python train.py --head_dim=32 --d_mlp=768 --norm_place="pre" --positions="rope" --rope_fraction=0.25 --tie_embeddings=false --parallel_block=false --init_std_down=0.0 --warmup_steps=200 --schedule="cos" --batch_tokens=16384
Each number is 128 + 24 x the weight over its row's rms, rounded and kept within 0 to 255. Layers, rows and columns count from 0. Numbers have three digits each. The size before them is the row's rms in percent of the matrix's.

# layer 3 MLP down (transposed), 768x192, rms 0.148, rows 671-720, columns 64-127
101:121116108131120136148123122189090161160113142137083122180148136156129125136109077106089110162161124138117125129152148129134101157103123148141125129116135116135143110150107156127130172154113091
081:112125131189108121138114111132090121096125150131090110111098136117123100135120112052131124146113138133133128122172128120141127147126107161077133112117099127107149120168138145136156106100144094
113:126159077137149130098102126111104115135110122121091111175155126137101120114152143133127119097152142103165101156111089103118137136127140151113135123100143155168152113070151146136148156124124102
116:143132148098118140124141146100140114137156133093130123110156086115105116107183145137155138118104149191153133117148129154174141116141118165142131153120090115151146123122185126110144161120166110
102:147156159156120091129137170088157129095130100131102198107119081122132122134142167132121140114116145074110139112096099177105099126129131149151159182153121128179139133117136111138132112128146103
082:135138115137103157144081149120150140105120120128111158153117119140133140154121115128143107086156098170171142172112165100123148141085102121109163171099098124120136171147099105091138182161100144
101:140151113096142158142143191117138092142146147130160110117144119120127111116122117085142123152116119131129135151175115114155109128175120114124146106136172114133117116144130126088152142109152108
099:131158117117144124133124110108095137115103158096078073146133103172140111133130139119131125112143158119174123128104145146169088121105058107144152131141124122145157113159124151133150103110124092
077:079115104132151121111103114146119138161134109177145156121118168164124129125108192143143128112152125096123114117165136163092103166134141128092122157128105116139106106143139120123140169105147101
098:110144131121110140139152167107152102095173132115174092086086120108130137125157123157118124106113107130145147136142107091143162124096141117091142108144136165109136134100107134112115074127097092
093:118082148083130081100188147150110089161126120127129152146130129141131116156095144132155138119140162132098117154104163104118140134117104150157143156142121127115087123131130118139140172103138124
110:166134101173165082126120112089143143130088095125127093136125125095156129152095123147126120134126150140084129136105104122128152176129095113146129132136130153130120146153124098141125125115120106
098:151119108110099136130121121141124118116121093137143143137137180074102126115152126084115127134116144126150141134082138132137088153136149121120149139125140127135063110144164115157098116114093122
102:137136109114103128149116107122118150113138126120131109161132179109125111121093118172125138149111142084105110169153156118154117142088124117144139084104134097104146106119138143119134121116102112
100:160165159099099105119182125091124106154184126121118100130205135101149124099122153097154095110123158152153119137140170100144138159106164094152111123129118130159149107134097128101103137052112122
098:126123095114109143125125131131156107141148111152135132116102127179144120088102122150148127128158131111138120110117104156158168178133120087160150158153114127105143166111118095157149128132116116
090:129106117152140129135154114173151112147107142120132094121134128127085130090138159141160148139113123129088111137120146082123134101180099134167124097147112044079161132141115134125153107162136111
111:186097154115168141122085125141100173138139147133133135074184148143106136157117149112138112093117126139076080139188144145135126157135170111109105125086098134195127150145153113120122127111129140
085:099129134155097152104151210122121128147109104112167145130100094113149122102152146141113143150134098135131122122146083104103131153138121153175088163131097163129146144151135095103137135136090142
096:122152124117108137117144143101127137098159111151107066136091162125167110134142134097139102125123141112104107120114123168094136142123135108125145112142121126093107140105119143078157122160123130
104:083147096121093139112131112193122097142143115114172108137154137145072093140117126164136139135114124162114117126079123152098151145105143146129162114118122144089122126146122126136117157146145116
101:098072153158120110104109116103104177077123142124091111121126141126150056119143118125115127134090168146149121129140149132161148120152134121150129151097119120127179083121134106121130105121119128
099:156102123130140153187108155144097089109108125119123121138129123089152157115138161141096107104082157130131134131159093135171120103132128098092114112147128118127084097137111099206098183134144131
093:084110121150143131147110121116078156140149122137119077085101127123141120085156159119122120096153108120131137144102120069113124112140134086112113127134136124129141137136166156118116110095108100
082:140154141171146140088117155162091112111136129158175112110098167159107129134110103109127116169124141112129119125141134150082107113109150140157122155138099144143154123120115143109149104100131113
098:122170074134148164156116154121110140121133151162139141123126122128114100140138104102093095121131170168152110140176146108136152122102090123113132108139075134109151121134136150142118150087113131
109:147131114133096153125127123148109087146086129141141149095127124130075137132115132139132124135178136131110099129104157152132145130169092137124091116204153140148108093134140167136149124098146105
093:138123115105096145127128134088095123154117107122131137075141148124154055129103175135143177131144109111168102158143137117129131137125078109144144114138121155154136114136126132143134139132152137
091:141158130101132151125135098176141121186103132106108129129125123159108097142155156160117105171155133121173108126156167127156188123103127158135116119115106144159144121127129133101139147100132124
095:142116121106127123139088113116156129130135133147123137089121144108144134097137105099149177133110163134140097087159087105134117121124152082163128111097149097153180122140120158154108122139121092
096:170105110109129081169104159086128126134137133087127115127095122119094097109118148151142129126150126131095128161131140110111181152174119107169097113125162110155126150130174083087170113118115093
106:125148130151168174111121107184111129134132139100105162123170152091114150125146143102180111079166131137133086105150095154133140118111135153074124149160176122146099107162132140114122107138164103
101:102131102113083207156129141138148142120099130176169107127120109122113155151146111153116127123141121130103140151138146138158127121138110124184132112102168133119141142164123141105167101158118111
096:119129132136164136150136123142163114109104094108145160115123107093150151167106168109123127119111117116103144122119149143110145116136126130163156108125115096055117141140081137147087136104133105
095:095124092197106130110135101138150171104095139135139114152136129098168188111148109131126104112156173119096125164103111139135135118158094107108133114122132084099094112130111106100110159096069182
100:142109105121135128115152074135141106124122124111132147142137084108132145140164122147149155149163141135136118154095148127142143112050111166154156141156120101172188136118122122099115140126136150
123:147136113112120093153116140142138185111131109091146166131116104096126136099179095109108123155108134107165096135172132098144113152132110115142100090151142078087119115083118125134100077120115152
106:141111148151131148141160123111115115148111105139127138144133119090130124141124142124111106083150104129136099132122159129134067109129130113124117139077143151130099088117169116113153141126153140
095:129103172130150175119130125145120134104118132100112139099086112190159107086118157163190118187109157129129122116125143160136090130094132128117123111135123141142136122091125156108133124159135117
101:106095112122156117119145090149115148142123088119102171137146121151141157137101124100163146138086088141146143140143130110094126143117131122128153115102130136136168138120115107142137130111103138
101:154153167121140157130121181134174112119128055144145136139114154107151098137143144111108129093147130120112102095130155158152147129167043132122140158109139129120092144153115110099110158170131115
094:137157145115123151143140158145103158124127109155133137146133183102188119118132119134132118133111112148133102171132134151115121114042151161161119135161115157128126138133133073140080171137150184
104:151149166120107185129122127152139108090130100153163188136133144096125104112109150109112132155128153151151095141123163105101158140137165122106155168113099150130109108111103124114141130096098180
089:131111122092096162113132108136121105120130136115082170091128134116172131110143129118135123113154082079110172135151134100127124153122179126125141124092150139121114158130109115091145151150122135
106:184114112178102122137122148110129144078108112124111132157094110100155101140115116108150145141144098084120146128084156170147145134132120128117120148107122161160104126138196139163124159128158098
100:135102156117112131129127119144104116097120083083141133143148094119082127161123174096089128133102115144131139160094090109081153128074152077114175110104158131147130097132140091114107135158099165
085:132142130077142153148128128095114119143125115136101181140133148070116152113118160079145125140184147150178125138144105150141102095094127120138127143122113106096105116084065135101142140106132163
095:134144089120148125100150127135112105146154143125095080086109126154123144121141110165183134094122081147114145154117084121107085103114116144138147155150133087086188103108120152108106157120151159
095:120141089155187153148117162141134105116164084124118150093156129129097112108164126160112137122121127133117146164099111130138099150132082123151154098134111146155097116135089104105112091149138159
096:138120127154109122177158135115104144140105132140140133048128141109084076125199129128131100117112103152134151166114153127158127084127151123085158085174153096119145156122136097130135141099119118
# layer 3 MLP up, 768x192, rms 0.15, rows 672-721, columns 64-127
082:111114123148119124118118103129108143130088112111110170147119122119134126175107120148111105125138127113127130132134079131168126120101112097148151135088158143123115114120149161140147119164198168
113:101115108172140111124121184117120123120153118115112145136114118109126123137110129114091128094127144119117153163105138151129097115102144116100113085107059123091166099120158125134125120072122135
115:198088170116104142171170126127133133139108184093098102147112135074111098106159139091160120122169135101136105128128143108137134113138106164135153104142125077076105112076131134156121113139091122
099:116160107129137134161105124112113146098088132121104115128161118108111135141108114119176142105133090092147153093135149138127104114166105124139131125108131133089177173107096096167151131107168157
091:142115106134149093127136104107151099165134088071136127134129118163102157097124153124130122118175136117106120068159090148103138125148126107169136124139148127085138112109162154125153102106142148
107:167095143127154091143157150136122103170147129147112163164122124152116118114157113091119119112121148094112126102115161124130116108101141168084138144121146125179141132118155129140134139144115154
112:110113102152149148148121110150127078111171128141154158142071141145131135189108129136119108135110168127126153116134110158098137120175155114166116077137106117125171110086148084147127116164143126
076:153120122123082123167163164129111113168100141126122124138111131152110135121139104115117147111135125138127155142152110147139140116123134165131156121163152146153112157166103177143157091144132146
091:149106116086148131142127126094121132144143157159155117183150092107139161111106160136115134155130125170125126149091083156147120131134119134173137132146122153102124144104105099130121112103164184
098:117128132142150138148125145128133152099132113092114095147145130098135118120108172123063150143164160126158101081086086162134149138179149134112136123147141158151132141145119129150114103135159117
115:122108102101152136137102118098172106129129157126137152139097162156116156065131150126165090103109130102165139077174121100119163081139162130149156125107117116127077103123100125112109099105152163
091:096106161109125117110184146126140125179113162104150133138099102097114115087104149134094147139096141123117089136168116135143097146127138132149114107146128097145130134117119151107144140139077126
103:155092141127133094159103130112119088146134160143179099151118086140128135106116121133143079135149078174131103161139156103140116177156150091140144164142141157149135117107121103125101120116116064
102:131134137120155109113119134137126119112167141104128119132165091152107101139116135123126098106149126080136107080130114160155152079132217135091168153131135126130097167186094154118127136159116153
105:133128137123138143127111106164176153154098105141154112151131124155116143121123124134149130117168133095159110114091154082114165115117137109122084115162139136093155124117126154137090106150123136
097:125135101102131136148130172111159094116137074136133119158173127140172135177123135195130146110161125102111137135150106185126143185115143126103112112113152131125088098084116145143142139112126158
104:125104125147128113121169137134161125109149093163128138150122133135133118130130097123123156071215109150134132158106136102157146143110128124165139105134106095100167072141098111169124129154048098
080:131127148166171107146120101147117127101124083130110112106187121138149158124154133122105132124135121101142135151112150118144142094108133111082171134149101121071114120153099146166135056111137093
097:204097145180167158115079124112139144144143160154127153119135139072107132120115144146109153114128151085174113131121135128167149149110118114148165138107156169127099142119128119113082151149116088
100:139112151106130173127142102120140120102160113076158129125105072119102142134130096086117118106111111109150146130125134132146149135096121131085131100127131128104154133116118124097150096116120158
094:105126114128124130143138156103124123144111154124119137130107131089084128118156062122132092151137109120149106107112160132161126136133159111141155146104090123140166090123108142145135119132144094
105:142096110122152120153130157038158091116148125147146109124104122106121168096128113111112142132112114120122115107139109089112119153180146175091165144145111137115077126101117139132143094168187084
088:147080131131124171136172155148160127132152116128090155124168118158147163120143134138121134122132130084149087118122123104144146140122137157136105126134147123155091181141084086087159098109163151
092:173134108142166124093150115112169116142075129106106122126141179114150114133111114117157186093106122147159139147145141088157107128149101184120137132100130138082141118153099118107150146126114128
101:133114184166103129139128093126154164125156129177114090129157155126117168112145108121133138094102128126140124134154170161114127148112102124111107098101117106127124120141111132155196117107134155
105:102108123073166117069106129143105161110099085125141101126153066088092144129112111134145127167138124121131117120102097122176121133109076073135138157141116110108135109136139154164123132139141149
094:135121135133123109159123104040123098116125137130122144146115124097096112141123116127159095112100130139132106116159169130124095126150144111142151152087094153139146130114086107159129117106139155
094:139116148123137119166125100125124129101122114154127112117150115124117118144114128095133132099143141097077103117121108125132100108138135150064133122137131181161135177146137198157160133167109086
096:087110124088125112144159134114147125120145133144120120138116126122143094156119155145120110141123058156132128119143132142169153154145149175129166136179134081082131156147169119152127081138120116
103:105106148122133151144162140163124105096092160137163148129125116157163127125130146102114152155124132156076104064117130129126056137141157143099107095113117155162104124125137131148111158123136153
105:114102160133145133037116147150170127109110141130144110135161095163136116132077094095123141154076139111117157162158109129116189127119134108131113145147098106141136155158116124149123153131112107
105:129147140083119109136100148126151103137127144123114098146139149167142128084167110133112159138164135118137090066104132123152139124119134130131136108134104138154124159152135147118168099162116123
099:137098110133151148105096136090136092136124160149163109135162135135144115104138083142134127110127153080149115136152115138118133113120145140120108160126138093134121104093108108150098150136115146
102:133176114106106105125147129153099162115139127107162108140125127152130093129106118148128171148126077142138129126160094133147154076097120119105148137137096159171142134139135134115156096152175133
102:093127104111097108111127166133142080159120104135103137111139177153138145116124111118180105109148127097145117127148108070170103168113101123116155101132151073158130127159145108169086181153124149
115:082129094118153123124128112125114185152094113123094121145102088107111128095150126111132118128115076134128105106128135142129107153115134136135146107077132137154123090116155134100101091110170129
106:142124111169140130115128085129139122125139154104142125118124167140158146142119112160161106121105099087126093112137110162132119133085140156141090152132114151126134139132133162153143105168163113
086:143111131136153142146101100121141162134176139115089118147117185108119099142143109124142133134116183101131165116109169115183192166113146101125092122090134133126129114120111127124092110079132115
108:114123144137142132135090163104151111111143157153120116106180133134123123111138125115160132168109158103150103120145119112087136081163094119143121144149110163144116143120090131137098131130095101
103:150065132093129126147166152146132109140091120099098118108094156127101102119111106091101107109137080146154162172161139089162100140118121109154137099106095067179121138101146145152129108133191138
095:143147108177132101149075131166124161125098123138142111084138107108130158157054116126107130131125111139158105108112114126149134105142140156106097144112102116130108162121142138160122158110144140
101:100093115124156078195115128138117116112085154139095140139130130135163164161153107151173116147113114110144149130121137139117172151135152131147150117129129143125145120121146096099146157102134123
089:099114102178134122122143132131163118117168178152115114097138117147146199141142128148151147112130096084147143136115131141152105118117127163148104132138153157136147116126124157103073103101171160
103:123129169064122134112112201112151088149123152101151154122125102138101181105103117138123133111106133091125116118114126172128142108156127087138134126147113100154168154081118112176129118102114166
093:091080179111167129124114098114104141144142143104098080130113106121113156151133122099130097161124102141123136139110095121141138165127149147115144092102122107134119089145133113081122159150118120
084:170149153159144131094148114118136114111095089169110115133128145176124088120148134160109120073098124061150133126162136120108169165125139119139159116133094158135148112139149125115125118122139141
102:111134128137091150149133167085121086107127134162137125180118104102140076130151143148063110168130088154121130167122137139126126137100100154141134140124140120175168160110115120104112143113112130
101:156138099149116151123093103163134139153170102143125113172138085094139148147103134160149135100150141136134129132157127150145106081127153188117112123074100134126135144123141147149100177129138134
103:135116150125123103095116102125094134108098140116213140097116095115135148137135115128160114048136108111141137173123108115137102164110156125121120148142162121123120165150130099115145116129126117
100:159107146177147117148146136112103158144144120139097128139153150128153105127158119071100103103114107116119132086132145153105156114137139125160155122074116154134125143122127115131120160133169147